From a checkpoint of a small transformer trained on Wikipedia.
Size: 15 layers, width 256.
Architecture: no position embeddings, ALiBi.
Each number is 500 + 40 x the weight over the matrix's rms, rounded and kept within 0 to 999. Layers, rows and columns count from 0. Numbers have three digits each.

# k: layer 7 attention key, 192x256, rms 0.104, rows 119-127, columns 0-127
# q: layer 7 attention query, 192x256, rms 0.104, rows 120-127, columns 0-127
# v: layer 7 attention value, 192x256, rms 0.105, rows 64-107, columns 0-127
# o: layer 7 attention output (transposed), 192x256, rms 0.0926, rows 64-107, columns 0-127
k119:506556465519453473544557447512492515509483549486568513511487514498563539536476452478561503499508493530556545488540483557483510535546470523502522500525473501506496443489454512464530505540482406513445544520540509496564466572520516559519518514543524498444503438465456512541495492462480470488511451517430571453540533575488535494528505481490492470548429559518546523487552519482523630442537
q120:514473469513545534560506505473501472567520548523502555469445515501564489489516378508477557544477463496494510455465477548509478543549436492498479552473514502491485475488511509484535512504628474420549471493511527509481480492504538489558554579513534472532508433460527571487497492460464534395514509479509529479541529482522595519552515511556534464459498504541529530404501514433453467544528
k120:552498560529517619449460565520479532569482569483470535488535473510492452507493419481488464527453497459479527463541466555453369529441526476452442421521511558508492465572555520546486469583498500524511511571459553554504562530476465502550479522427500451546511492453542548438494528481540541488511541526520559454545550440509496509514552638493532548458535518477499509474462537469447528466501
q121:515519577531488569559583501512521515452500441494555492481552464555572517566469531484512470502532507436475421538521538515432447537423507487574455490482456502497508478534553484514501541575521481471504482490526479482495471476523523514508491529400511521497476527513428496554532506542486521493583505563557476596448512499602541445390515509495534529430522473528498487522500505501493468489523
k121:562451444540493521559534543485441487497517456479532515521443563526506524556551481507505540506540537446494510514555496507540476571507508498520492505498501501488524431525524461537456481484559488451507492452472490493432522446505463462553416538488411519525539447490538447501507463489492517518506509535524547488489514462496514502440554461471480459530529581494521501451520509494373458532525
q122:417526515435460543501425494445526549582431471484481452447465482474430516456528497515478485516546524498511482515545555517509474515542490491527496416555453534510524503533470520525547526519526478514479558538504539533479497493568542491493513482512543508517520496527515487462488516420477534456475487441522494532440536554531548482465540480495394530496490473489542514512476478436490524495509
k122:475402485484531449524543557514508456435488590530525511501520577576520546483477481463495556521542464520543448496471402559450503501480464504485521536473477480501480490488518523514552529524566512467506572472469534468556489451521490533574506520502476522489510474477550474512532494555457495468478480436475461512512539506522495444517486507465499538492398507534576479502472491502524520496504
q123:546503592472550477526506511538503449484511532360366470551503461474555493537551514509507531420551535543514545512512502452445524531505489514526499507458427462536500504551452449488482497468494473473507509510587534490491483445492527505567527513450470463552440467466548500527469532476450501470531492544581510510453502532480503547533484458518461551485532448546474503420488506530522473508441
k123:512517475471437499446515513510471506557510466531503504506496510459455424538409526498500445485438511531486553503464413526567505536526512518509535484501452465535524427495540495483484524574512501480472378482457512482611465474423559440493506544488486397428516573452477554503517538527549476481500514493523524521558526428488505544442437474482558505478449494566526487471536493489512476451467
q124:481544485506503492499537478469579513523517489522526461520441526442519454475481447493517442412490571500499500455498494558561532479469462512481422487422486521459438480462503473483567461572566507451465526446535479479514438560438489541543517502505509489498449455415500524444499478451548510593499548520523420508443520474565503467500495533421479463512479449543503485534482472438534479531481
k124:502482543454545535456475544535453506475443417450457565459394604480465471455450541505542515538526452508512476478483434477541451521530537459480584474467515547542495512470438508509537545494459472501530533511489482511543421483475463539542472567428449458482554571490457506513563453482509458572486474524537469479546526493510441482504482476477520513458507509462527474520583517510609479515569
q125:461482470483546532569415486522497502549510468556582504570496476516461522519429465505478504487489523526435521515508463503462532532476453479503466503499535462529492521532465446455503547493491516510482493456507478483466526557426521532490532487510523438476546511445421476494528527533487481464540495510445526444454514531512456555454480455458542459399493500493512520583512480498498496508549
k125:491482581528566518456476463496542523533499513497457479478515505492435477467516482491627467474502591521502489497533505471484540434566399504507490577484515465494479514544469517502482471509455464526498569503454578499456526458474555408515523536548512523528511516481487448545501500527504529496463495516461498468454483474498427490453513470509542480535508462478481533518524479480471486511493
q126:488593521591515494497467426524556490439518489541517477465460477503547475524552543524539492449476505522510553496533475493508397422543475509456503521501456492490515538527466524483429463502482507582497513463508518511475524499477507470540534547457465502545507512484437575474518460541523494521481457397486516534526536462440467550476494524483447497511501518490491424419481445550565520497496
k126:482522561553506473459553482434437470511478569565561485505483481517465508491429516612445566503475473498526553529465578517492525499538518517461490478562482463531519515559503494533464494584504519441542477497437466529453502554544495448467508611533488506495466466557501510472463524544437462510478495473494524446533546481491486518492498514502458504478429535452418509576462455587534502467508
q127:557461500462553539479536539441467539501496544520477505448539505475449553572517488475504551494536495558517452514502509547476474510465475496414514502516477479444511497521505464500537514444455517501528524523441452562480590516513471517444538481493475492490439524501410464448506525444505481523541535494481450515506472370461465500488546496434467486466478540509438458519530580461483539493517
k127:555526445560507471496523506466539540504517477469518513583492538510549519512526493521486438518512555550501465536454458455448501461555421480468443523455470494535524511542470486472569492574534480437562497519519439507474526529445503465473457445569483434487487523521555474527479440529494482499444447491512484484496499484477482502557522553494412500560508468521508514532577520532490469452537
v64:553502497512516492502544499540489507483463462472501521513510521457479427479521543514495575476522483460567449470557510506476508443473476571515478475444538398413541445527470507501523508495460543473512546495514519524564500519451410526550509554443528467457519500451534503595561533516537512547489457491399562457507430558446508484532466449524429538440511476543489411519536464527552442527487
o64:505463496426514506538500471428456541514528452581538593524459604511473534476502537525448472562460601443481505558508483443398497527475474536485460482546450541529491536468550452566509469499497466507502488573487505518486541497523537557428506466494491535524543463538445568506528499473526492447509539494531559524547457552522499420448601440548497518507474562471504497525528544533527460512452
v65:467454439485499487542522477520466452506446553447469475447508482536553553461409551512450434502533466522523485551483525519486534580544512536549510485433485467506517508507528562487521436497565485488433438510500530567513504523464491540502558479492474483445420534540456481532472484486449509534538517434405504457489500562476470529478458464475456600457447542477475426495441546514505473476480
o65:470463593477535525396524514521499501542524433448502520552495455454491486542488561501514517557498434459492473501584545547538508436416471456486523562530464492484464448500515470563543527441458505452488508546456479496453470413469523447498506512510540482536480483546475525469481489523540492499481524513502481479536463436529498504474554510560558467467600460467469522542482433472518482555469
v66:554553523611514473409508489490503569525445538481515507495474453444614544529537495507573505474513422501514459513502539483507538468514478490447541535525509457511483462502504497527505470512522515484422507478489501524497518487495459584495515528548530464535497508454482500572453554536569485507594513552449534445511495484573511434532527496542536483483472533531505540485443510513535464452499
o66:496505523499460556566476510501498549501450467529513508478486516527498487506502536475492474514545523510465495443482517535553344564536465485429445461522491533509518528393538530493557493546459498528454523537492466509533509463506460462492423499494460442480510448581526460459475510452499490457471508454513463508448511497513422470481534456520412593500492477496484455506519484527547495513472
v67:429530486531565555542479458498491530615500533464508454478552507545474575464452530489483474529481489473490505466457527569461508510560505506561493576550475495500522509500535475494511515543534466487500531473509545514481478473550461574473518490469540519522461452454546486563548481491473540458482458548523527475538504506481524453495472488512514474491524497529530481465501445529467542430501
o67:524517466455450473523521497468514485502506564448513543518470424440511466482516538562564549510501449490519532501457509487458505486443436499451499454539509474453507446516515553482569482510430525511516480436469474515478524489422534502520521479540399485496510508586555484537486458535558478478481516507453407503479474543431521498533518493466461561451491451498506497520476571435519443526556
v68:510459609487431527511506526502446512483559500517457558513532497585492500444549538540507542491525503451500364544451526542487538483518499530565531553497562466568526451570488529489541493496545526454470504460457501511504455551452459450472564526508502478511460552483587477493525517418504429542496474485451480506479463532509398428576501585481555482548487498480464515441471563536463496515499
o68:486471453509463494457512573484557519528479465472585452409483507498512521493431452525507456466486419540457519456528494522492484555476442470503546472492533463537538502500470519556492476538452528491587494507541495530440550437512591553505515442473407465488539475496451502516497491471493645420540541533489507557477526457480484506411471523495508445479467459515470435473455518516551540538520
v69:484467529462498492467467505518495568511480480514467479534524485461436540480525455483565470521568483534477524455433519478533519438440446537461511461501436440491480522490538481505464538435505546513521455541590482542499427522496483604532530498517515432481528440561505499520479519491475523523512480527519489436466560481422526484547546546563525530587478502491583543559508505518453497488624
o69:526564542502464492460502447489473517555440523457562428508432537502536486493505517514527485469433506523467532519480531507543469479568558487486447542534501546575510466552476514513506453501505442498542491504458483509475525496570432452477460522449442521527386578463511532541525486564519459532466454474509489494492555454580477525455484438426460486487455452491511474436473472547496455441438
v70:522419534549479565479569555484490457498495443555493517546479495447470475478474436536580550552529510527462499589504516526433498453547462559519561543495460413510452482501504481500533448480542530477432569496558514471484474457491546535482492555453450590529516479469496543493514496538548458512492476484508506474491486414484547516554513504483456461495421435422477480505548500441497468514514
o70:485510558501478483517437513417508474497514528520561534434551535522473460510483538509450517447471485532511523535456493480489370542486472413503446494446513537509554471546490477446472529479500506478568546510451455513540562477495452544491519483577485482508506477527488434463536510539472560359537500547505492454539475462522506485511496522598497563476584544506430455473462458545476432477541
v71:571477509564429538570498512471422522547532494491518547505503475486532468560495571525525479490527570475469504446519444490431472498439546526478496494502468547481522534484517456527552507567513650472500519534404491473496493546447471468554526536539450452426474496510499528519426526506517430528509526482460492499472505510455515536487531487459497500478525443477488539505430539526481486564504
o71:433434451489551526457535440556571477490525482486517468479423447479465479491569528513414502453443507464520478521577492534556465482564505523447435465511564451517564513523523533493429476474513396482507482512499528521477579509538493544483504527490496508534553489521504515482503464442490453542522424536512520516467466511554473510545493527540486473475538535483450563478496500494548485485511
v72:522545525563471518428476540447481551470533462473519481520533487512507462520530471464462478543388531508515486501469454486531433462464480470479539523476452506490542395452517578479476543528516532495463458470399507534450467513424498478581475519491476446471531490511497486535494586494586453493547520495504536521540473514550470490445517493530489513511444645522443480471500415519534539551485
o72:481439437470433514533517551572538475535512435561543500493480498507496542472509469545487535491490475456470475511466497491513560467524497534514463505545494525511426543458493458500454454511513573422587471491536493507524576595536518510516514490559575513462453517438542473493470451482464542503560489506497485474503515490516532462551458418489525504470472454515545515546549479541410485545540
v73:491505506516505545494444479467549431428507467568448508453504405488475564566534510483500505589497489543509572465486482439478446554461491458564524513503492483513496418470536535542515491496506446465489456480483519513558553568503530555556537511480482536484436449429454491511476499547469526449506547507568437509549505563427478486514557535572474439506524506462480576482448489497483554552580
o73:485506552536473503507577503473550518497483526408474466567554538559570518497476484497515428448515514458494482504515454509442522468537496509406477525510448509489509518470482464438435464466556489559464486429509495462480496463479457467505504493510411447504516512495528491477487479487475510470495475504477492623430497433506498483464441526497498506480485443551563489492507488472525443457479
v74:500535482525524529497511530494529464488555498524501538506411487508495507435478497506522559486522537542493495447541481489531513484561460472539500419568498513462520469436491482546459466526563469446470544471479526455495495495525499480483471496548470507461493550515534513526476567555532525525515509490459509489467488463561569488558529560480508453561540521496531406490523536547603506489503
o74:529433516481490489527494393507497524510490542476488517479572512547490512572517507529523433481546444545433522547574539517464540524551541488487498481484506551494547545484522528452496458584475425543461483511520518557537486489472559462530514492484534565479514453454529486505532516500510505464515517496529552520507533537522412542457488484599515543521556493519525592491461488463413475484538
v75:570491447525489472568465502513512432490471499439508463459510453479472477483515549513488482390447509581554499481505461515533438587510448465457513502535452522521472513482515467523531427453507552510454502564455585515494537406493509498435551545442526464542527477475430501575471526505522533484446485480473516537468395433537503537590482505499498493506507488502478457494481576459445465471525
o75:470461502552396492443511543478493511490593484469540518552478551535552527499454503428482558560557569461524536555474459505417528465502513491524495441489511465457493489453514544477528502513453460487515509450500510473524416480562485493493466447548504559448471455485468486439523497476497545468544422517490477465466455502496460453420563497524434563516526524467467547510423459544576459547527
v76:500469542526591517538499546499553484491435474489434575507504449488512475547511453498555502582513441477466485513576524462503506555497499488509489508480558510518512509444512508542520531501488491496474568515471541470482506513476521540506597468516507504550560457475471459517503409554501436479489506486487480552521532520517529467507546507496496520457526528488564472484469440553496505471480
o76:524534472513446508499529532471512511511507552500516452476460465485550465497519499468464531499523511467425478497472517495519508497526564495533540559503529542515487551517493514481497506498576488509611459483545461538503506452469519521545460466519476489495466531538503483456467569505470493478484518522499535486470449572495496456534447474504467519513473406474501447582542564508489454424503
v77:529534524510440510478501525533533539458523517527434461533417510476432465474499545501461529467467557463481525455485484478481470428500566445524544525505538534557461432532432531480443435462530394464518546538471487486485533510491525450497381497553450441517474521524503528552455536506442492532486530499524488512464490486495530479490562498511497554512552488515514501492471530584488477471514
o77:502514444484456480494551420473474440513550501535523433460534511481544551498490456454539546485511441544452509514445566488518501551486417565521513505447500502496542551521481516514476494496538494565457499425536531503500425567449474523547549512474547457480547440520441521550517512512510462510539411506488447510465551516535480488515447489517543496465452513570493544489488429491505540442502
v78:497569491493529464419507517551498492488481539534532501502501539487499489505509499492535408515481581364512484493474500534496423447565522573526492541478519452482532536517472462472563552475480473505391530489524528506496500475590585542559532548473460460528448484546519406497481387519518472529500513483447592521428575514499486448489488531529501465500500533504530515472542490506495610542536
o78:444521551505509506525494546479525430557474540502488481454447511429440509489578518464474514479498463625492506526578488449536551523421489385501530468558513554491495491466525502473434484472525514429530477461491489528525505520436428442520492504420507562528555522484534575496390571488479496508479493477533480495556512578460472555550528429461480454524557483484509508486508545534526439476477
v79:456516555517580545528567459505486523500504500476441457492584487463549630495522523524566483533445494489521463491525465551493542517459444500488498569464509570443527482493506559488598490462503490452489526499438538451494503439559507464533549462522479543496475474463535483485500516453478506432502503487469485533518476489493566483520525512522494469501465527485533506525407447504487509547543
o79:502462527542501516493455515474494388554485489491493529545522541524483471524500450540446443477603550488539473528503465458527393513471539486524524505544492505505479547519514443536522472469499521455520468450576524475509509499534500547530511426463459489518488533494485488477509476518561506445514519502485516462496552518493460498515480491493494498544488490456480440503563549479495480492491
v80:483495524504484501544521491525430509519461537505493454500448440475567408551465498520526531499473532409553502457512554470567462540531552571438525480552559474510505538497471442456433542509520525514567554490539413541527564543546488537536516487543546573549481477538505475534522537468485447523555500509511452465494484520473531465448430459492499489473437449475582559490491551536507544471480
o80:529522453476506515494484535464526521523528510472531521499489514475459523428557528529505479504507459524387507483522492570488497528476511578518471510534501418535589480494585455534528495462444429463431415567534528497504476498441530506479583495500468488509546525488501500467468448523436498426546476531562556539486579478434530481518532544519526489492500544541511451485494458508520506546463
v81:559449432449516527511487493434521475477445493503502538503467487580496482511490498526486605553474481602485473463493501470505471439592457493447528405511458505493501480508501574516439549464444537569421516490604476485553405478465527455578522542436508603433500536444421524477539492447457531523537507516507530558472506472505499473557491485538528475514502493514473534482533554505539462485503
o81:485533505565532515515514495540535481461557494503531593556530484466484578484387545501533551514469562518551488409553549529458535515510480460508510508487558505486468482483518475469531412558558432481514517493453505553528594441442540440494509501512470399510472527463557526469608500528518598450479469509540542455553435507526482597511489496535528510509567522485541547474509477480406518498457
v82:504516534498479506523572495483456474498506432455420511494460429524550539540438459533512468561474447463480471484502447527494506545529484468556447496518481526542551497438541440463559450585591478456478548527477509508500486491454533471476536533471457455465477533493418476466535492458529486489523546485464486522501466391525539521481488515536551481468503516518529540504447450498641489495526
o82:492529542547583547512464544571534506469502481470485535459496531520512557483509540537527444452530497507524567520493490515441485492502524498522503513454494508506484564526485540574490533499498511525506493489474519470488493532490497432528544470511515462456468493440534461501521505561492538404539480482507510492490573537492484495513518499536473444531583506494426512521526553472412494504544
v83:454505516552515514494514443497526533477439513572464490524471464472517523519462481512497539540513487488496547477499567475506467484410500454526485574536533433494504580532453520564512505518491475535524490544533489538483498496489511545541519571544481500514473442526509592523460503516429449535530494461460466434454534493500497474521464480514540548510535544487437498423541568567549489435459
o83:501522494551542462433461527482431476503497470487517457436481493485453479421558532485489501544484473498491507499487501511523549521462430589476540570538470487468592465494542539452471463475550493520449559550451453527486556507487470526450468420477443515497485540568493474498558519524513457393530504522564481493512538491479507433517511493534478475487480457571550488509524508489472495541478
v84:483528535528513555490490483561494558432526490502562494512517475457497507525481513540437501479557468538521451517483547474529437528469501518484491553460487476514382561462505579503501486477485502439482497445565456502542548497521478449510466463476563574453494474517450494520479449460460549499423502493461419498508583485464382564525554518457546474490485487410467471532499471511514428484509
o84:459392549456457400475498562438539532491471492524409478389524552483471449467499495484530488506448557491472515518505453523492521555497524530571535461490503494463528518516588480511561491429509477577455525554453497491493460486489491580500503469398502465540506506468491498441488515516531533599560541491507506467474531450523501481508526552465463503527506420547498481413447476482476515475527
v85:473525448428521572554504480414483488477455481526488445440526601541526482454462533498535466474481483523541488525441453427507499434491450454446539459454515498499426539506460579541570473491544506415572499575531427511521455476571469482518458520411479489514486493535501446496481515529491456492540442508410470473547477443510506429524512455515502547477514517516454468449458518523533476513488
o85:476468579491456438451459491572507557434487441513494474488426476411539497497483477554508576494442553516451508563452474535607508540495483491477501496548434426482532508457543448484485494476502496577511522453487519495516481483469500524510465423490500526469509444421532515485551452511470531539497541578450498394544518558520510509470527463446527446500471472485553505480504488472494481536467
v86:496463458500538465487472536495544499430447441508477514520573470529512523561489544540484525425542543532513502504484571444529599467525497394495512515478488541545544564398536530515449462598551568524499424556480494463529544517499557489524432445502472534561488516498516528496521521513507469535527482438506487464484484444541456467564549531504551504511529513549545492543524510464506478496438
o86:490442500574485530541499435575470477448559521533469450485486586570468543448437483465475499594561474428470514481470477570519493505556487546470519542560479476515463493517532502497522458457506514502493545495526512464513520544498462455497511513507476519474487537534508464499489430518464505509539531472527471540446536544537486451423497459515404517541490486515470496439359498504489496511522
v87:531538514505452462508435506501500509439440470525579536492513427426429547463505469433545505478512513529566527567524487447536550513494444496536450457480490473501453553557550510535495449496510526513498501515511499477429466472466505490512474504536560506427475455497484488541446496522504550478522455451527498530521503523509421467397475515491584607545493494447556494451536459493515527595439
o87:500406552475470562595543532459521459416543547574465459493476562515613550540498455543448470557487473415509478502499504529564488474530489571421469477540538500543520526522509459467536516541500461480470528539506485459529555491524474525519474535507479515486565513448550486430550478471492541468497535488451437408498540494479519518516552467504599469448516496545534469480426532453479541453521
v88:476503516511479457543488458544559539452469507472507537498480517553546480527499478475463541526539526553504483485499572458485534462498496533516465491510440522531478475554524445461473529448502528526495527536525478492504511481485453493500443555489503503518500559466496404469507504502477527546418485510433436428457524570493499513563517532511495440498484533435560476503529478481414515431544
o88:520511551507543441492466479507481479518517495525525418448483516560428554491465464472497474525497463533537504502459452421453534549472518475493503477496492540509522558534475477499596468504465445453498569499463414467486464507475561503509484465460556459493526519486514585472469523527550485533543505446542492522561503479575495537535488442478522558497497470525495495473460521533584437534451
v89:515494479472538511505546466495456556504525441452531505484555514486472429461506581538533449461499520556525470545480541417527460423490482494541502525496478544562498513534531463466493485460494441522528516516534498504585516512418463594522543412463568512469523506423591602540497445463484538501481538507505429487538464429503485522506551570530493513453489481457458561500447504522472504566490
o89:483553539534473487443492473490565460450452487483493503485474525509505510534436483475494530542455582485569514501509505448404543464495478477439538496517461435475501521491434511509453495501479482575458512477483493530478518544524527501491510595486504505454524532546458505455501488490524542545430465520477478508547480492484475462463493458458455444526498497535523411500556508488573536416488
v90:556530479456478551425465531517540526564526531499504494452502524555481479452530444518555468533485506473526502502520442438451499577506576497419504483505488550555486526488533482560510492503458436527493484525507471476558528455484486458458446454526515440488490533529564479536536549510525478509481555475533478524473578514554514490550411450458455552467515418453519473389462572463559489420566
o90:520555518460557434520531505479465421506403450491539463554519433497517507539520549450509534506516492533439529481480543530503514574532527474576488434475493480542428445456430552444532464516467557464468564451501504544483448524528512524457492518505534516439540461492495558468513509481524539504490499525476484476445466514501558523480505524530557513569479553496507547526453472514488535494482
v91:524519480545527537545457466499523432543496424511516551497517494508461500439494426496446512479467505513488430529488512516477506402481470503563461425490474533491500518444530494511530454418555532473513482516515486477506536559516497538596493499493600572520481470478495492524525569571427516554623507503566532546493478442493527532501542492536536540485476477416518541493494476462528484511512
o91:534469516486452492540510464451519495457537462536545518526478548547499478532516439522503520438515532525459536520510484534473558531542466537470468506533495436491445439467520544476478512470532532524432511539482507515479490520471531472440488467501432522523505592473499493449493460540513521520454448508474454439507498511541520470533471468509431550453590560546471448483491521497532501505522
v92:537456449552515522574445483534531526557490557471497455534496459492554501458505550502500462587474520512511489526531542482454452559520526411499484483463528501423471515434553495497513507554536467448474461530537494571531512503455511482525493473523550542542539442488509526550554461530496485533501514569441526479476513505522489477521461532512513492538514495460463526545486495490515485456492
o92:462466504502459478483507510509507439531483526533539574452465499511523490477507520514557487441480511511503530511465499525539495477510489519532488495550480536523487443434448468474448490477489502483514483487495532551476517436573503542499544519515472515482487534537515523473459504479555582492530426474568492534520494458495517548545504478512517456499482510508525442439483508539439469588498
v93:486510492593451466565520476525510530558510490561452548590454490487530606506523431475531413460481480504528618500555488457487501495555529515473465543524505467448484552510505520532501597506500502502517475564513536498493531539480447453524472502481518519481477479479496487463465482485604541553561456498577513484529564438426423482469506537518553486496570476452483498493518550522538530447455
o93:483565472521514551496466495491486555479499532472500454438472489535534470475459515489495461490485478493478444521555476555494507434459488469556495515464524479522535507477524503441538482487523490529519500468550457571551493524497494514428489479564526493470487436534516482511476550520472477554496555540405519421424454545543518514542524539485558519508467534552496454483529515492446476566432
v94:478488495501481523540498545563457441494429447480564482582541497543450474489484507530425480565564418500494542517494513514539530499530532509558528508517513541490487455498548479536501488449530521446497493542516463455485568578529526536464559555506483486448512522583506519472535546549425498526474503464548495473513506521451587517509515540459509557508565515534503487496561515551444488447547
o94:547460499509529417492540431466576482452501468474522445479498525481506423521447553494578537526484551448540478538463526454433503467450589505531508508504475452557504500491486467509476488523498524588506532557506488448468484495531440521508483419476491580592505521508546541465549513472539463470552529532508436527524479437559495468498561440479445424516474489471477531499538476560546515559523
v95:544474447573546555525467527424495567439459443439527480488505498491513490488502507443587410478480594496496492429496486431519524369475421511505507517517523512456502524470519466523440571560539502527481471500462523498472523468520521509527473505507538487487476545502463567459543473439449476444521577484480496445543425502549463473523508508492529513476538523447588543470475538530527457521520
o95:476541573536477518518566456570483419539543547548537497520486526504473522477545502530499552503503485503547445531526537548522491482485501508503503469498524508493500462501524502491476446565517507465464506504513505484541472609508565484533449512545448533498508514440532479486447446486456482523441432527520480511459481468457532516496524476479515490545460536527462412463496473511508503481488
v96:464485475513468523514487522442491508523487460491451534447497469469486505619535498525566571486507524511478537508525498511478521494542469471504500552440521497424569504460500508579483480475566478435467522482498537489519497427484469535593506531453507471507488545465494442500477509461468503480506487478446510496518447428486526507481493512543503525517481539436521433509445439497520560449486
o96:480492545478525488511567541535490480488469482563512484480511530497487486395460473493437545580488444518477422419515495470459503484440435479458448518501487500478454447481525501468463477515466476571484500467499484500500508514517508473421481480520472446442467481475529462498467545431551517511506433513453460436440491534444466468524460427487480460479489504490477520471466565481485450533468
v97:565438505426536481491552464529437543456503543529485509486482523549479447478453525491495411493503562493395488502530528438526504511483506458501475539433583489438541479526518505452497500456478500434527497442484523507512499553523510452521489473544581546505437519499474458584520536531527499512458472469502476481540512496481504489539497509532471446531525454527452464454558541475468488526535
o97:426498545519471476503459507467525500507526454496523499453500510459448528461468471427524535453535491482594494516438466499535450524491558477507509444544388490538518497536497503544455489505561578507473457534530486539486481495494508498475498478451471474463559524541530544480464497467461525517553460518541483500483456530515491518507468452473463498480495473484556489493538464468594512510524
v98:513480565516526514507623530467529502498429430490554531464459453518460498529571449494412428575558546507471474572490537517499508498487558544449523565493525470512496550489549483404520547513508448538500496538519498496451495437515551490500496470494520484508545470455453496525464558516520554513496470430541427485544548523502532472543446555526519542435508499530442611468439521518500437586575
o98:560523487506510471497498513489517496489520509519445462491539468517504481483461496439502487463492577480459474390492489519517465440572477440577497505486479536492492512490435520564439485469513502487501487481500503513527425514454493558417479518584436493554491526545552493477504478553514477450444497521503547526464493498449479496488463462566543372509544414447504485566554446556503571536442
v99:443489448518479506478525487519449508472497449484484474602516532507382536482579565492527471491494523543427575529492462484479442378437496452509540470583458429565409509507557445506482498500547475521594421449517548526529533503462434460548546594517579556461496567485515448532514488551499468465445458516457496577568466469510489473494518499508570471507480523548501494473535444502485557506530
o99:471546503516414459529496466530556470516519553425560568514510489519530468490466496506466470427475483494614476530478501522560558499519578565500424519463526530508537467520499503456467481500496513491484507521550473434474462549550472520467475492522414511405519442468545575472513496463513496598562540439531527475442497536503594495543433456513448515452522432539620453565507534523514481476494
v100:603454506469511454533431420535556524503487486511524442478460492485471486523535506497489517471435376476495438534435487492508488467505500427514541523468527520465446486545553483502462450465483457506491488544516483505466476543483427522499438562474548490496472432529485519456528531466479458471513533483454540463524502504482535530451542457546515583503505496564497485527453567484494497503521
o100:421495509510507509494581506515456447520535508512490492515469572442579558432496488532547454536494627545471514538472503524535507550475547505479506500486462518492545473488457501482587583464568540493522535489525494514505450510545520511482543453458524532525552511471526527563527508536492480569450450542466456492515557481525516470532482462440466477454465500452490533459491511528491474492532
v101:389435526561547519442495478493519525561563509443522488452431491548499503569483481514487540548476594487536510538496534465490471508496476535541497499516559506582482492476460533545499549483509438539492499503428467448586508525525510470507458485503465454470538460488551442532489466486487448511502440463447448359554496478503538464503539457518481412398505541544517516486460484495487503454559
o101:544524500528509501509525538545486461521467469527523463507501493472521486455534444566467443516510485517479497471470506476492485567445537418472504527505457513447557534519417499475532466418477523503523511453492534503417433464497507465542524532559540489536483465526502534513516477520464500518509574502566551563519539544441455490537457518466525509584459478489533516526531474468537514529433
v102:452524426502545514542521517523567502507509498497433560545621485483539545568446514571511556463493457472529552546529527476567521502532487566542447480486494445542507482560442488537479612532520452492475506477504527536572508531524547456567462473522500505532529487535542524468477456478491539517481516432465462545546562543463445478540515522520453494430441444433484448545506514523529486477532
o102:561505574571526546448486527487489504521508552527519435495474521542529417519531526487458456448502464519423540512555492534486530456448489411531534561525512493489500517505521508510514458450444490544552491596447500496485479519425444475486507506455501524522509481546518510494434507490524445491520441516505540453468457470432487514501488502462484465509520534576540479463449548533442413472505
v103:509509507543548515493475540510450573463560499467516498483465563448457506457449536546494526567495470496539463477468550478489425494453471460481486548487440533484481542456423450496405425448454522469462488487570514522489467497541491442554467480595488510501455522520535533513484515456581529461479549491498444504478512538434519495477492566481414482482523534444489440466525576578518547468529
o103:507516468521468497536562533495491453508503439504464476483518565484516481531532499491518512467556471492489472523476519485472519487550472485563503482465523518507522455551506532564560550508550501525508548530539556552555567464458498523496469554395499496497575562451558579541485521536556558436507488538520477474485472529522440480478463523531523521511383492496554505527488460480491395484566
v104:537537472530482530476502467522474551477525488515515529528465459553566541409494578403518451459525512481548524536464466558609479536561470428494587489492541510530458453474455430523480534484509483478452529426445464501640476485489473536478487496520469578539447496502539481448467487516492551496555537394516512543451419494529505536566455548485478478519543456494487512508459540504439531575487
o104:552496501490466468473508513469511491505441515430483536520553532470539497516478506565511431504487472522491499521515530516444522495435515471573462468488488483513535450454439598501458504538500476547486502602544535462496518565442481497532573472526531465451544520496485474494495495491503514449484495488442490526576445472553509508474509505495564474540450457477505505456515494494601517493525
v105:477415484533542443497412463466571506462482437538520476498461510533468521575439538481506503538517510508489520528509435525492491514489530518530468550491444486453457545539563482446505495496560422555466554540495483510537514542429517605476540591476484502488441473460414496621531493504508480558597451479469527441515460510516500479493461526532475480521449494483436512445558499591534460529453
o105:505512516515466590517520505537430503448503473495498519408437488474506432447454480536506458548452572549543510505474527566511504467485499459411442472532519458505564453457503505524495535494477504534486487450483478504495465509495494482451527490497549483509512456596461508479458525543466494522468468525494555559501473471457484527503457460539455489485551475441463589575493393442468439464409
v106:475455436524462559493500502480485557499429482535523530513538459593549499551452489523482464474521499462497520544477472517543495491543560472495555537494545503513507459574496478488519499507588504465511507434501425474564475465504591494492494488529570490518500536466450477458408507551474504445469490512422471549497464457532503532528438514517466481541464491510446484443470517460513449556544
o106:560525527465510460494442490514534449519540514454492500524443521497519551449498483441490533500519533555498469482530575604538514497467466480558569492510503426487474567466466536497516520533490538543428518529472494493447514526570453509502551451528497473485566506477525462523543591405491537525520526520534455555514548491515498536490513528510534480526504498516504504552539526571515499527486
v107:469552504531551445461571469444470522551470422544474526501425494536534551486512493473538647475520443509450439519568430548545502470521517461511526433437497459551473516467465477521563466524472517535499479489516538488465481587521529525553513453459478509464414478497507474583474522495565484499516497471459453457467475491457490507502442451518517526478506517471501447496461457434453507543528
o107:448441560530512644498463490575472521534551454490464529468474424523509475480477449600436476522461521488512517504533502546442549543564466473543538562467490534502528505549481478535494509485491463496451532508518513550533514342528463455582470492507471551512490527512487498458461407468470501504464565496464477461560477448487511509521463449597465525504553546449481521529445487503498465460536